From a checkpoint of a small transformer trained on Wikipedia.
Size: width 192, MLP 768 SwiGLU, 5.68M parameters.
Training: a variant of Adam for these matrices, 355M tokens, 5413 steps.
Each number is 128 + 24 x the weight over the matrix's rms, rounded and kept within 0 to 255. Layers, rows and columns count from 0. Numbers have three digits each.

# layer 4 MLP up, 768x192, rms 0.0709, rows 11-35, columns 0-191
118130115117182048138093139131124130128148141106130117149161108120147153077121125090111146130118133133146158121117095094155145157138163153109088076115132100143103157103121150116119115138124115080135159146110121129140101144137129103135119127122150109129116105148117109129118132132113143148102134096130156113131131125120131146151139166155124107127136112128165133125141110119172127192153145099142177123152148158121150137111096170101115125089164165106128141107096192120082096158134120133080121149107140105139111133146075123081128139139111136104130120140171073155141107128126133113
113135153128098153097123101111116103110111139162152129145118112129120135108124158081126143129132157132086133130147140127148129144103112123162111113173127149131138105081185151113080105116118136096148119141157180163119110125146129094113132107107122162150140127168118151126080116131127174123154143168069115112127144156113167080096172110132109156173101155130119102139170082113127123089130110136121117147106125157139157099172115135161136138100144135171085148129153126142080128124124142103121120132103122120116204120121162137123115139126138155111097101106126175150136108160196130116
102170154109120119142121141136137167112123141133132158111112171112136129107135105097126111133134134156086071152093157151156147133118098127140128198112145144127130176141118151145091140083165109116114129123117155138153110157155093105109158142112117109147085148126141129108161175162142095130101153140130138119157168130138116143104143145135111107159132136191105126139097171096101145178100100119137136140132115157149138118135074122117148110127102124157120147106182114130110119107104140152125137145166146111164125107159123148114133085114112168110089100070120069144098105140121132134
153121145151118145141154090112130128151130104158122156147113114165118112084101131134130107131143118103137132079123098122098092123124084110116092089108120172151137123115158126133158142120152109167143145120126064129146098108075098122115148143150114109081133178126131127142125106102117118165166083095116089125129105101153124158120105139176135135133079136147147119135104115094107159120134132099151085112133165133144143078119125139139164160137100160162114143152122115139172128123112149149128153100107122151134122121143117118146147119138146132130152164112111169145143150128098118079
109148121098139148127169134130136099176157119134145140126111174133131103145120110141149160114141148155103130149126116131123086124193123171126124066179165161122149125107150114148128131133074158128103129077133103109136108115147102128095115161132088146168150155091094112150142145137139087112145132143129144140161095128136157161151117136129136135140152112127115130100142150109143108098138136165094112136146143108145112123100098116091099133128106161118112115129121104104083164165128108162092093121078119152121091149130136100138130099127104102123128176166101171091138165101158125133
090117137132116133135094155137127104151136135188150116134126136115100097150189132132121121136105165122136128153125139122184127135148157112111105123134107129138123095132161135140101126142106101104135131126160094141165136106166106164152082117087117084102140139149141164112107074153130144119122144134100106122134126104148086120163150119165131115169146133137158130161106107117159154138139144094137125097192144158118135147077173126112166100108130127108133118119111105141108110105119115099105153127126160139107130140116119134095149113127105133138125153090110108088157172094144097128
129117125110145149122082120137134119169141133141124059072138093169119134139102111109143154160144136165146145190143150118113129132117123135158129162087133156174128116145123166098139136143142092134141136111122159155171078121127138123100127142124091120126119101112081101153147126116141148153142080139099101059185129119154145137101118127112153131088132145137128185105117118148117138100132170149129097113110121132129146135131162096129159114145141114123119128170140127114181108143121171087125131130084163128124157140144059123105198106112149155153148089153159143125154078153141127141
154126146159077128144123143117140163136134132161122135136106142101153125142178139146156130113148091139180154189084115123129151125112156102129142163130108088093119144101162101095091128158124135096138100142098128196103141140149156124097172161116151114116062092139169127150102159122142166102070116169119159107130112155142107136124096103117131107164095118144114142143149141128125149192079129165122149122126154182119115123125145117136137112150121144107098121153073131133140119138143124104145160079095138101123138123124092151117132137119107146118148167142123131113127112149106077151
096147162205126079098118157122118149085151132151160143081107121150110145128090123123111084096109138131141147140122121073135116145156170133142170126154141117138114119150090190140111134153185120146107110126101099124187129118089094136140076155144109122125132163138133134160149128144145119115124143144170128139143144101109125102137102086100097112161168153167105164145132130137119112126129117124145087158135162108155142142166110185136169162153094112125108126139106163130198105117115132157161115133116090127136131124135138129131122173142104113162168119114072127132103112088103120138
135150156164127115156168133140156163128111113141119140115168135121130137146126112109069160105104114120095155133135120093135105113084155152116104120176080136136143158166135143114149141145094113141082120127117135100126111148133079112142106181138121126135131157121162141170146166103117111098167145127119089129116123161116090136144119130143084164127089137111101162116113109160183162112133122134108110123069089122114078108164126113132074138138143165141155112071148155174155149137148166145082158178171151128114118136137139147093174076147172150128109102154115101113113132110150127112
160057131135119141070115145154123158075162133145088184132182100098190108125121158168100132165118146106150118122170139148161159166137140138136103119154116110161138136133093137104112160122156098126093114136097137139151145125121148085136164154097105107098130135133140157164092057120144129110127141105140117114141126084116142118114126110137098156084118125104125107106122101172150134122162134160114136137107154168089160128163171112115131146150101133146150145111109101169135129153183113135136097136071088111078149144113121126097145134162111146144112107132180140156117129147131103122
130160123107138109118148167176083141149129147129083138107150149156115125175155092142112141123129102084115151119077137146166113102165117135110095091127104134120122129096131125146121106123126133093088139167165148153172131150082111122096100167139114109094126142118153166111096138159147134118142147103116177145125145130151165136152116149169105108135155127133108109117133175104130157105095141173106104176154126095130126122127117107150118111143129168162158123128133111146102115116104125094151100092129116129125125146095102126168135162120116175115118152161082127120127118134120147111
137133113173150157132135151130135119106156131178092178115163104073136097119126157115134142153122128133146097126096123147157106091124154086131139113163181119174127130133140108155110130089117084138135161118144129141176083126113089106129136147136128153100170104136112126129147112136133101108122102103112181130130173158093088134163107136127150123118126102158125144079113074129135130121147122107132144144107108121141157126152136156097154091089143131087100132128149115095138130117102129105109100104124135137148111109114125126121121157096156130148109140142060126155170104141118169125
144148151172115125120117117150140122105111102121096108136115120122158133138113091147151091095134162100140148124093056169106113197114162132125148153197139119149170085142147130112122108161122178102139118126130115178163138156095149171097144117112095120110106142120125147135138117136135155116077109162133084142139142179110140098110158110137147158141134123138122131150200130101131116130153115190123113136161146132151108102122105137120123067129121109104125124165085137126139114152153077128118117102093126117176136157122139116138156146147108127096081138145128138085127104141142092153
145092073118131140134105121168108138077135097095111092129036117134119132148124148164158076112077114101067089161073098137133128097135091097134103132104122153116110105130098113145120148114105155129105137106136136134176087132105128142148163111092131123148148113135149141140125146154129149084153115125137124145172138170168126094128134106096155098132109127133140098127106169111154132157133127094103125099130118126118138109136101122126136129118111131150123172127155145122099152110148157155147081105129085169093108147114143124138113114158140103137137147144107123153142127109159103136
171170106175155134112157116115157152105138135144108137108174184119126146163063126144099156096121116090175128080102138181103094146150092147145163112143121118130152114136134168119142161145099091118192114123090084122112136096160077144152112114142110134130129127114128099107136120144122154133145173114119138166133105120137076145155138125140091149145129122159114120102123096105153157110107130134113143124124071131134098131110157132106138120099092126107091140118185131106132156164093119103125130114138111108115099135154105134102111134135125124161099157115103144131082144097161116113
105096127072100151106123081107105143129077136136114121113097137108115056111118091095110129159169155163115174154071136109094144096130069186117126121141167141142151141139119080133162095092084151136127146078153122164133117134192120155106144127107102145128150124144117132145150134157105113134129087136129099089132139113137130180177147083133127141113100144127112144087102141116131118118100156133125147135100113129147116075146187099083104130113131129134139113081101087149142161148169119110128084090154121141162133177138147123158115132155176109125127118170169147134140144092150149172
130157183084161168096146161152133114162127146088125119144127125148106118170171153133134134099095081146121158124104114103135158129125123154118101137151158119128108141084120137079165074102159105130134162146134168123113143163126129135099138059133114145136088145163135138104099129127105120102074129140104134144143137162105125140114167133131111125127126167147119164125126140189151115146093147128138113123168121137135157157098123109111122114130093096154120180091094129171124115127169114157118133133133135106119083123172135100143119157167096123112138104100134088123153125132130128152
113122160133104108196084154139088157133086143183130092122132136112119145133171142131115098107100102095135111157091116160174155103121146127116121127159117110131157144093183139140087094090105124145118085142182142131133152153151098179090117142096137095126125115182120131106113130097176154095197119157158098131101165179103082143130166095152074132121095131146143136152104119166095136131131138115142106136105106151116132143156162116109103083104134175117174109126079125150139145129087140116114108099153145117154114139138140165152143107162121141125158094096129112137132089148170137139
124171083123092153150126142113152083100123150107139107117109151110137139114147125139137136096122163142134123138151122137121142121111173174113108146146131134120115127153078108084130164157099112150083126138100168134161112128175115125103148143163105138130154147102124120168113126110141117086134086155147114125154120133162122094134111163126107088158100121161125181122133157142139130104112097149103161115098092158112121104121129114159154151136116110103109092147123108114133151134150085125153124104130129133137099140139149116180140140110142114118106120134119109113117121119129127124
152092147148135156155144124108128089088122110159129105130120152103134126111123139125119125134085116106116154123143130149126119131101103112135114120139120105121156085150160137099115122136180100116108165188162135140127125096131168138111079112151146120147134081126159144098133168159126167109093121112102115163111135096193125117132089139097138155134121133138151128139140170158158167111126083114139150118134114137094136091111105079148143068091105100129096186130145143125095113092063130106146105141096145114120139128099130096136136121089116138159111151122138112141166150133113123119
139097106158099162144082117105152124131097123146130144136135131143144114107114119149130135150078113126098175184134120145133133136136123069111104146146138115122121109144130124136107069162159132099159118159114139163154190125151141173123124121114097112128134076117116150127135099154115115151101145141152177128125140155170105111099151100123118140111111126153130109108141099137118164138079170132098147108049103096146133092098126156130124106126142131118083129134102134108163109085141097139174086098145097090144104125099162115109122133154107139150112153125113137130098107133166156089
088125144115092124134172150102151106131114133155137116150129157118122126137143202125131123176125143145115167091121192126126127136118124147127154103159160091113142132115143114150112121121106113103161132140128203128058111134162167119148115134175132122120081151136137123144134096128118141120133141137148138087134142106105129137115132147146142113093093152130125142081120130150123112152133114141108105124120050121117114124078179096102091164133102125094148147097111112133154110131136143159165171157084098128101120128122113118100155132179132133126139185106107142144093168092087097089
098133121122129089128099119099150122113123151082102104077075144131131209170101206091135126106128130124092121144122133146118174136160126148130125111172124136102118160099140153128095092112155101101152132129142123151118138083153118139102116185116134120174144111127164117138131129128130089123102127153155126107167107169136147123123104100116138115150110123150142121091132123131112126128152126134103095176146107139126166129139107145121093139127135127145120136090119126142088140152123095139124068148168132085154143153108122124109113114103151173128156113128062156123138122155107148159
124110122136125122105126115123120138112117106161113096085111126194115117127176143082149165096111173137138103091108163166127116085116107131110152143090120135076127127157152099129100148157126124096143163113138101159127108108087131140092121082160129156134151112103123132126108170107107126153134123148095123144131155120158136119095113123152140122131156097117103166120119105174159139150134124103122116122130167138115128142154083125101078096119132135126179090161086121133121113141124146112094117167107097148135147103121123068141118185104100130130114116111129108140169135138160115125
# layer 4 MLP down (transposed), 768x192, rms 0.0685, rows 11-34, columns 0-191
121171109169139140141129150128136116097133133150100116091094154108146076140102118094134122132164142138136148129118136114097117143134128161098075116131131113170122115113163113135136066125083141129156165146078132133150165162137145132129124147121117103110127160140110120117138142099110116138136162147130095106131111165100130116141109131123158141118153123122154116091140093123148119108135163086143125111090123142156073121171150157129118131129113118109180122151141085150098132155134107122146131078145108129142104113167095064130126109122105123092089185143134158135146153160140054106
113120150133119142174092142119112117113131184120145161064108129102070157137168186157146124093151159164075132165101129167117124114128146134158138108166102095139081164101177146141136145139134135139133128134093159081104098100105153137126106106091099175125157131136128079126112125126113139147111129158134129103103130145074148090094152120142146087150170108164161147103139127105127108119107135139139163117139119108134137097134129136084150110130142110122135126129152146130106102135076089101116127153094128121119185152109107100122149106137155126098095135141125123127186127135152116161
072119126114105097106113164103138121060102105121122138109134153113095110128119104122119117157136096127157109125160142172112156129173149117153112101132122157146195116148098137140075171164153127120126107143138147100101158136132156110163147113078126139121108099156145154151174115138073155108143121132112140135128144140126117137101112100113097161089135141128123093156161144151162131150122100136128077090126138145114112132159093097111134095151139143131134141118130130122105121110099105105112162125146110163112160120152160069104114123138126154143107126138145120102146114170109137115
108111133120154122143117131101121123124169160118162098087141136146128125175123128142105117144144112118133141165142139143110104109139089110146167177111133118119102108162132093117143147128093133124179152107128123142125137147115096116137138098125078103130103180093124107158095160146106116152146118144128154149098136148130178070085164114114115079112121077122126137125091131152092137112089114154127156148133137124150121127144142141102081138159143077100139178133107109139137135111149134103161138101139116124117119114160111123099114167108097107145116140135110083127131080128114158126
102136143059114109123144161141163186116111123117142125077154119132120118088105146105149147165098138151111112094133123137142099141126097144139091149143148106098117119102127155159135115120090147127160142147146133133128101118122126090119152135122100109133107107154165136084105129135121149150129116137165153112128111111121108148132085113141187108180121110110154087100158147140096132146136125107132107135099145090118156143124115107150157138123126122124116153084133131115154109107096083085125110117159141162137090155092139093133138176135147139154158101144135126110111166164140112081
167114130102139123166111162130120133097118102149106123117082136085096133116139135134141127143125098113105135142085091128160129139121082155121141130151134117090146116136170118164097140167062117105113134140153139130120101119086114106113129136115138144130129152136145169155103095109124155161091051101142133123089134114149143116140152147145160119128165129124132087158152112112135112086128094126144122116084164162095092155147138106126144124131112139122132128155137131108113148132118127130147122145103132104105120137146151141175175116142104137154166141089116124153120123058074176120
126130134135129112092077124121098137093119087118136176141142142150156134132111141148115130109130111098158090158180097149124128141117136129175153139147128149143129072124132108150085153140092126110144149084154160124170140091094093131105097113153123130131080130120138190130153106088141153148102094134097143132102099086096129107123163163131139136160102112115146089093153142120126129165168123088159180125117147122138107105150115125151101152121114158151148167117108118163154081117101157107126122119139167180109123178136132111127153106144142110102126123123120109125133110154087103149
098153157121084119132098146141101083157165134156161151140140126092162109106172115141118131111119098169108169119135127144119100137148129126168173144118124153102163150136140105113062112137125104112098104153099121132122096142166142095189169090120141139167083112129170142170118141098102161117060116131141127104117090145161164153133128090087122137137112170116143147140121154165139129136093137135153117111115123137139130117153098112144104065123146154140131145118131114108133109119101097105122138142117135128158134160099197107141113156099116156101136152121104159124162120131153154121
116143132209150177163124169124155119116131079146123109113131152143121132140131126094118097160154143112141134208117130078134125126127113124123132136162116123151138149095112144156138137146179153142096140167100138069150140124116144175091135152090127139148117122129113141157141127125149104157092179154125107186154122124108139132117119155108110112139131120114092146162103161139175107109134102112144100149131083114089109141159119156101124156160115114106139095155108126100117120132123134155164114180145168115100140132153145141123115107158152124106153108121095133130093119127142093138
164130113105100125108112088090139152100115135116142128111116111085128080144127158140129106109165122115150120096133129105159111100126144159146117136125097117207035134137127118111120112116096115139105079124127095141141154100137110137099097113085129148136082133049123137133121116117126119145126095125172110111111139102158146142163121186104070148136108093135138149135161135100111111164155116133100166141157131145135130118131135145158150111134108110119115122072120146116127135140136126117132133126095094131125131165110126100157117142106100145129128084147157098129129118115073122089
164107168113097139149146118138149137124122158150129136179150123139130134150127148151146136139138120103141115095134111116118123150139098119154108102160115136126052169126109101144108104156152154135084140149116099061124145120115156084116174145098104106142094113123164079105151130143219119103103095140119131128074146137120155136169123150104138101149116113153123150084133117171105096154118114135145127149106148146111120085103135089171128089170114057141140151132109127123120145118149099108146128161168132146167161154074138122135152092115146129150157152152144152140108159079126094142
104145111080154123132122168154150134142163152114143160181158157154150136128111126092090122110140111121113098089129113108117088128133122118135133124116099092052132152101158126160063114099120102161111105088105137118137141131142130084163138138115154137128136118128130143110090122116082174122114172103148123106139114123134112126150112115136116128108143051115126099135128119109124139157174116147098152140108071102120161170109139107163136117133113143133152151109141124135123178122141105149141127145074174092122126130111100089088102168150124090156155105156089108124126134150126145121
100139090114137102108112109125141092131121170140140141138127097132115124091144107118124103158126150141096160150112146149136142115113120152042109146140170081152183139117153128117112162087155138169138173141119119132155106120100110123142116116125127126118137135099119149137115106121089159129146146115144156150091139126114121134106163126104094161104134145142105150110104159154160109121125059156101139148118130135087092141125102113166155155140149154121130114143151118120127131153096056129145153134116156127097147144139132137131104117103103159122117144136132147111087094116085146130
106136096099115090167094139105156078108130111113163097136141133122143120143148130166123142158118153104116123126098138114111124139123127175122164109112133128124135129152136106136156129155120117119126129106089188115094152176140125118122148140108109116133161145168159159133144101125147104163090163126147142145140076126179090129098127132177125190115097162130124157163197115101127144140122106134128154135085115133134118094121110140167172189139145111140193168129107140160147110121085127141173118122117133147131077129186100136138146147130134094111126173152156148125153118120157168117
135126096063093123143131116163134047146117117111167128119123136090147091144140095161181147123137137108191103140140148118116129099178138092114099121140150140149152132140130097127132137163115131128125154135139124101149111111109138126099095114150164134135118127132119158116133170161140133117143139130154157120107116119139140125135102122133100182095116136122123140177127160145135146113139084100107105102130105148172142075133089134116154130098152175146132145131150135089152136122112141131116177128162129128090146108171117137168121094167069126119149136134148114166143087144154128114
166141163086122126118112141124109131115125119151128112131161091123094129140152083134076138130125123078105093115107101133138118144173075131105141116134137156114174126162132159138105146145123150127157156119153120085135138178102109152102108148114155155160127109130134147126123137135074139128119097106137045152163129162149123168104144175163141137133153100106125158138164113129132095146144137124148097088157144138149085113117109082141159126128122084141130118136126155124108116119148135124143135130105153129149147061151099119181088142095127112148143120117132152149083134122081156160
137147107154125113100114148153131101124127071116125147125136074131120164129131154126144101106128102081126086121146117138118125130113155108163105098076136118109058120107158143096130154141154134146143128137158128096125144118114181098110077109124143082140117128131129158121128119127203164106137146160132172180072137117102113076122121147120120144138172163105141106171129131125109163136146113138172150150156163151092114122101090162131151149115121118108114105146164162117145141102088130111133166098116121112102153105137081095153117117120128111130122153119100133119119118155105101112
064145133110107167160089153133096103146130146107114135088127143122135098125131136114178139098164094132112129129143133139143155136112071132119096118166122118125188123131157160126164133145052099135105135122133115121075123167144178116135143079133130138138168136171106123105124129090141087166125094112072117139124161138126110105120132128115127116135086105104102144128152120143126128129132134097115095119090107143150113107103136123109119120139076111111157124082127136160155100124106158154146127137080097096186114115170129129104149126173155076145144139151133095110140129106132100116
163111142128133117175151096134134094140097141128098108142129102156150109139156131137130146139139196103133119133141101103148097153139088120087121137119128145100168140131110129145167120153085065132171115090151150140123165114144139101100141124187189143117163135100135183152136147143157157163135115132121141116127086157126095131130091117088132156117110099127131128177144097139110138133149169140179128120069132146086144124101145152137136107091146144110122169161147083095111122152149176123126125117125136126114132108140181143129110070129066141142088130165177147155112123135108166147
143139136121079145137150117116102102132125121137159116082129124143107090117111163100117136122152103139150132153112114106141128152103129115085120125142097122112099125115126112151193146161154121144137104132123123119164143158158128109154103124103139105122130160141126140128151085131096127126134090126137141144099112105157146108147135146133141098124154134147110182102141139117107108106112146127146160095145154121172159144115129121131171096135146126117118088142148129132159085157119119131100150182104148084147150183126147111112120125118131150104177119136104050108132121110107104094
137114124093103080123142146141118090126126129107100118139091085108125094143097121141120084165093139166128149105151134067112156107108111101064158157110101108092154138111110118127141149105119142102169117118115164076182148082112132180123114131135119093105116134144101135149166116118144141137107109138148141135107157124129105112140119141119100120123091112079131097100125123131121123119140132129135126127165128103099164117175142146086161126145061083183115163102116123119124110136115126151146119123121138143148105137094097131119117152133105175128160149130080110110076140128164148130
142122109107140178155127112124158107142152121153146133125158102120108121126163123125108079120141157157145111125139120106112198104139136191148104079136120127127205103102108096121153136103142174132138171111137145153147127116134101106119145107156113103108136107128146172152142144135140139142126106146130123123140145117118174102115090117152147111133131113127092145151129104123132157148096135148129122126173154136142116099178139095137116125073126115140164158178108120111094130159090079130136105104128161179066138110164162158127116128139130156152131161145117163157151140165114121105
080141153125098168129141133126115128109161105124126136129138178117167149129114110111146110131141134176091138086126154147140110154126161127110169136179190121112189094173088097153135120143114148143092102147168167123142130134164099140116161124114134128149152126179127124107097116143146163149145117127143117132119138115114100146101130164099128114143101118124141140117122132140144129156118098183125096149079078127098126104085148084083124124133126130097164180131114098127098156130121122105163165128139109124112108135120134117095144158154125136109093119126137129162129101108127109125
150130101190133156106126067150173100126161119139128140142126132142094139146140113138120120144167152118093099165122148095123144131109154167120156134152086134145113131123092131124123092133104083153150166104154106153163126119143109104091126126127120134181162133158140139153118089133117089118133175150148127144122097132101187092115093109151130117098138085112145151153138124130106190077059128145142123165109134119150154138128125175144097158126130119114138109119167115154120145160120149111110128112123121111132136100193164098139079130113081113096114144125120132167151149125141135104
# layer 4 MLP gate, 768x192, rms 0.0777, rows 12-35, columns 0-191
129162132128147145126159143090130173113151157147083120111139175125123129145160118135111120155174074098157167111096102123136153110085109099130141126132072157099076102099106153119123148098086126165109110125140122123155133092107131116141147175138106107139104123112142129140111165114162124113133096099183142103139105147106158110138170109101147108115174132182108137104135123120091102155149123099082130143149169090139084110139128151119063100149130149155116133151142155165143179093115111052090101134136157154192141079147112120119129129165124131144121116060130096149114127124132115070
121117154142159131125139103132128135121149143130146132093144121088120143127074140103112111133113079104141103112139148134135122183075142145132137114144113105128109106115106138077096117139154136136108124134154119126132148151140170056146130137098130156131110095124105108134132150165131143071134075128148189121151138177079121133146130152147152128095139165122137138151137163105126130094128123094132128141109113164100173090182127136140119122147086127112115137116099105123138161128108098138178107132152135102108111097133134120090098195113133164118106097112162079130159123145105150117
099152115103164106145124153070154089109139154105109131172118103132147131107110115159128175153126122150141122110125160114101154113148115138118104106067119168102130142144088112080121140068141151114127109126115116098098133114139130082115127147137155104114137098124146093143173172167122134162130126113176142105137172150128129118152114077135128108116159135140110130135101091133121160135146115107152182130101169122139145108160110152093095148100098126099099134133109165109086146087108114135075120118147141131103146103107161138109149097141133111156115149129148120146172160122132128085
100122142080152113147137116115121123164155107098109091122099119109174134138143145114140085152149153122128131132125136086116140119153098128115115087106108099111125103075137176089115111094141131107141142099176116143106108128174170148102087092118108101146126117108117151130128112151152143116138129129101151109119132180141151148090156135158118138095134146132153135085124157133131133084110125151146126073095140106126114102116122147095111108125112174126143137104139151149087085148155107133110120138130140093128098103101208126134163134120112133150124078110143083161118195104134156159
130117136121130105093136154102125118191153127151115145160187124138103107113123122119094134112112181130156134154117108140168120117132157087119138111093092136104110149092099114131124174146125181137133119167080136168103150135119154143132092128156126123090096093128150132135132156132167106108137097135124126156148099102088132118101097094101134133119157086158123136135149149120130156154181161161150117150123127105161114101122101188141129144130158118149158135116103152164149133100142145157136165119138121143134158104150127129125121129081122138128114125111148081112119121124146175116
146129109143162114154127172116161134098168109112103127111123123099096121103137141132092124118110131106164176147105122123164139120080133134184122144096092116091116157144184161136084123100138128130148150110117104151102095092127154106166122097150160169116117122102111080101177110105168113128132141120166120105141171117118171094153119107094127093111202131136156164088084152163119132121138124163121136126131169113132136108130133127120125147141109065132112168164158102178164129089114118130132124151116161108138105114109127162125181158164184125155088168115170096143158109106117107125
144136148177143129087089153115145141132166110161119112142130129113146127129110111160105134148125142127150120149081116112167117127119157134170096119127145103104081131096157108168091077127118146127111146136164132158148115167128155140167156149122107129116114121129096152113113137107104106148122133159102106146152130136124112134190078130078144135113154105129106153109141112123143119112114145147142132144125137126111078152122130149098063178141115131129149110131120142171145159115128152091144139128119125097115089140101100138118151112109158151116124118123083102115193137159077143058
152114135145161144090097148108169099141156121146094140156144122116102177114088152157159129091144123149111175148083141098132099172113134142166114148157128125156090111112099118150127098087136112162100132144138102179121125086128158160114146142148131102125112139161085130151139077105140106114085144117123125153161108118101125125133119159168163117109156098110121112086119135115184071110147133119101117132125125130097153080156143154091104110121111116141092147124130116170103162156123078139144143110145102107135093131139157144169117192153131148145111125133131081105138158142125140096
125130122128150043104140095054114123103094109115153139184112131141135150153093112165131111127110113128143135136096171112136135083126115070161132101124162124164086118067170132109121109121147185124109129127200119141134148187131162155133150121140108150107126123172092153137184088085097104137149134129145148080101140117135140064124115149162101087113121172143178158098107124179122156127141111102110166150168143099148176133087127141101119152120142151101128112134127115142168129146145114131110123136161136107109115132149137154154107198143117112094111143168156083111167137112131155139
177131115155129087104050131137120142153151139187083125141141179116115126107121161138179100158114132174120119109126103072157095174124163107139132185154103101119119119133168132146144120125083120145177113080138113164097115161157145132116124139168136158115145138120132139113115148135195152117116165135188100141120123109146105122160202104110118090105151085128105129140162099125126092080150139116135168144122142112142137141117099154141175132138108087132119136152119152109141147071137125096135093102120129112154105147153110123158125140167157138165124117124126136093087103123131121102
162134152125115111102124126061130163157153114132120126147120148104105126106131082102147124189138096123124132137125169148119142118140184102151128109151126137125116096167136162111105125158101147142159105107182103118148136120152185113129121147169081106096119151123145121136145127147143125137135095080130132163105145143142165126139119115114140176139146130172102136106162131140162109129134127148121121100152198117154142144138113162068147083158129120143135131143160123139152117140090102120122099107148158129112148090116138180132133149151123127154128133108141092137116128119147146092
125175101143136153084143106129126157128140150151132104120149168123160127118127136113139108144161134121099106101153139104115121122168126087116109145137127142162130111083133179154081164132085133172146111124098139127108115083131139130107122111138129144152105112119149094147154134133141127094127171171151142114114117104105129118144135130101134094129141119152108143146108111154079135130125126108165165159131122167124152170116094154144156157164137140115102117146146160134128135133086089152088096131125147113142101132111084156147146159158136122123159121145130137115126116133138117144
147137146119112108132115113106123139111106130105142126111131120065143072107169137130149140115128162069169153145172121131147121080141124118118129123128107148133109109094175154128115107094098113140117123110138127135143101114120157092112127136134099103105130082104113135126114134074115134123150115050113136117081136124129137089119140149145098147091102113094109125113106110127111128128132153099170096153150147139140125138134109125084067138134095141155162065118098144206138102144138129109157121158123157153129124097159144130096111146135135158114115137117080102141144116159091121100
146100154109137090116147146171121124153155139148157147131157128113119168120117125149087103176150119112096107102148102084112142128094118096155122173090129094090102114123119094148133154104174130180123076162160117126111147131110135128168141103119159149098113128135080094139140154111119132123119134112138141120109183076158154116098117186100126114082132129122098139135099136160138124154108155109152149110096117085091127106154087131181110161167138118103097117105148129083162102116116140148125156134136125122136155096122079148150094137124111193123097130150138122173149132108093090120
113131100134153126075128139092159104145135100129085166107133154103121167141147139141081130127158139154141101151122132123162154093120200121143125108102115142100110121123160110172137113108098094141113121132096130160136138213122121110122125117150150114119143146088126139114128118101151054112120135118088116142143103110109166120101131102111103102140155122168122142146146132145179124167085143134128114149110154149158137129117114136172135129157145114137102114104139166152142142126122140131111138134122143102102157115142110072110174111108120140118111114098172138142096128128131152127
125131095140165135155074160109129108137163101134119141129170124124117157149153093141089114106084102115112101104110100152113129105082156086129093115141126127103148109127136139076124134143160154161103120153159173072129136090106152108130092091139151139142123152131136139150136082096119162112128136153132154177086112126141120107134097134151097112124136094087166144128132136133134121162142147169098135159137160164099117150083108180160151156091112134149138093117155135111129127170073121100070149141072160133103153080125124096116097131152094100103133151136123121101135154109116084117
129172112130178144094146114129121145160130204136138119066142149100166120148128150082143081153140104132086092119142090128138141145156108124171116083130190144128089094111147168103081135140085125182095090137127131152128111131087137120117109150144072103141166158137118103143106153151149106101134093168169180105117110171137129141128139141083127096165127163155095134105139143144080141107115111107127110123117105138162137152100101142095092136120136120137125152125127158126107139128134110116123144139149098126131141108109120113150141139140159089141119097110073133120164172135131112121
157089137113161084147126162134112169129117123151124124129192165116124172101174191131128096102134132104156134180103143123079138114104154099157133115155082117118102185098142143123102143124094148131140115113123115098086149130152159107099137176087155109127119127112153089152116110140179095173100081096148141107114118141093161147140126158111143110098140120105117126123141121124140096147138146118151117142144136094110113134101077127111097131190111134175156095176106148169204102134120096085143099107143132139137105135117139136113129113171086127096124097110116123098126160150097129063
118117174140108101129152107159126154122149123142139140095116143126102111144119150079124124148090127129133144152146134113097143148175100110130109131129132118123145153100145111170125129117125116111127135128187148147172138164104151085169122125085128113129132131119140138146130148131114133108110096130133132136121130119089144127109155133118146088148126085122088150126138130097102092131165142123156123145141167119132177137120130170124146126131103111077130132131108118120147133129110114154165093111131107089131102118114152150129115134161114146135092120044145148084151116170123179114
164134134119113152103117114125164111131133168163134116131151168115122183067173124146129181130126162132106111149161135131122149092175119103146142055120147124120104138109155102098126163139118103135120137143128113137157077142119160112104163132133142119130191107106119118172131162133123128149144117143149134145139130146159167137119148111141152094127124125132101144155126157128073139099141118101100176090127104136138113076103081092123127127117137132112148134151141156136143141082127140158142143111114104133121157106100127131139131108107114088126096142158094107162154115118123123158
150153088138154106057094128153191128125155141169132094118115192157103162124145140134129150109159166104142151140091140135149139130133122168153177129128173139076095127161115129098103160115085153126156104114137093124124150101075131177112166129129125132083135102118127119109168096141163093076143119162144113145106154114115105133105138136100154086095143146160118102112076096163132110109122123129113145158123109129129134150149106163159121127134151112115148134133125126158112166127171116131136130143156115118165128114134109072147131134141106142102150140113141128137131145083158082117
113171120137108129092138142093151140134153124143119127145139197098160111134139137138124113106098132146091107151145160078149130086091132118125145107168148111100095142136147094103096101111105132180095086137142106107153094135110132113095093124098121145135117163103111124114166118099169075091111114155201117106142140130129099120133161165107122065099132089176142146092149121159114143098149127098123134144105135119119120142091157147090111122141116129118122100140120132120104129090108091098132097141131154123138120143094145136152151189113131185133091134125115080105135131125121125080
141159136134161110165108160145153123088131144181137091116122148120135137106158146144149118131085158086152137114135122090137165124131154110125106151113134111143117107116129144076104143127115146137096095128167084137098117150067155161123147136108129121077124099142148117152120119098149126126083105146124139082112140129174126111153131140172135154114132151106139124150127095172122139119122131119102148145149179101091139157099148141112152137125105127113120104131096140125164094139120122113096123152106039107119109127091129136185119118122108126165111125135151143105115096143149092152
135141158129166097126122144149164153148185135151113147132145158116097173123098122104120145170143074076121115120137146103143132133112124161144135144125162134107113143147128182116134140150162148141134116109069142124103133197127132138133108159165102147142092103137138104108105155161116162118118169116142131128119132150155107124155151127120136122137163140157127166146083084135151113145138134104125130117148149117116116127146122083133126156130115101116093098132167151142082125162089114134126161188138170119119170132105155124125162136097149139123146150105107125128137119137083147057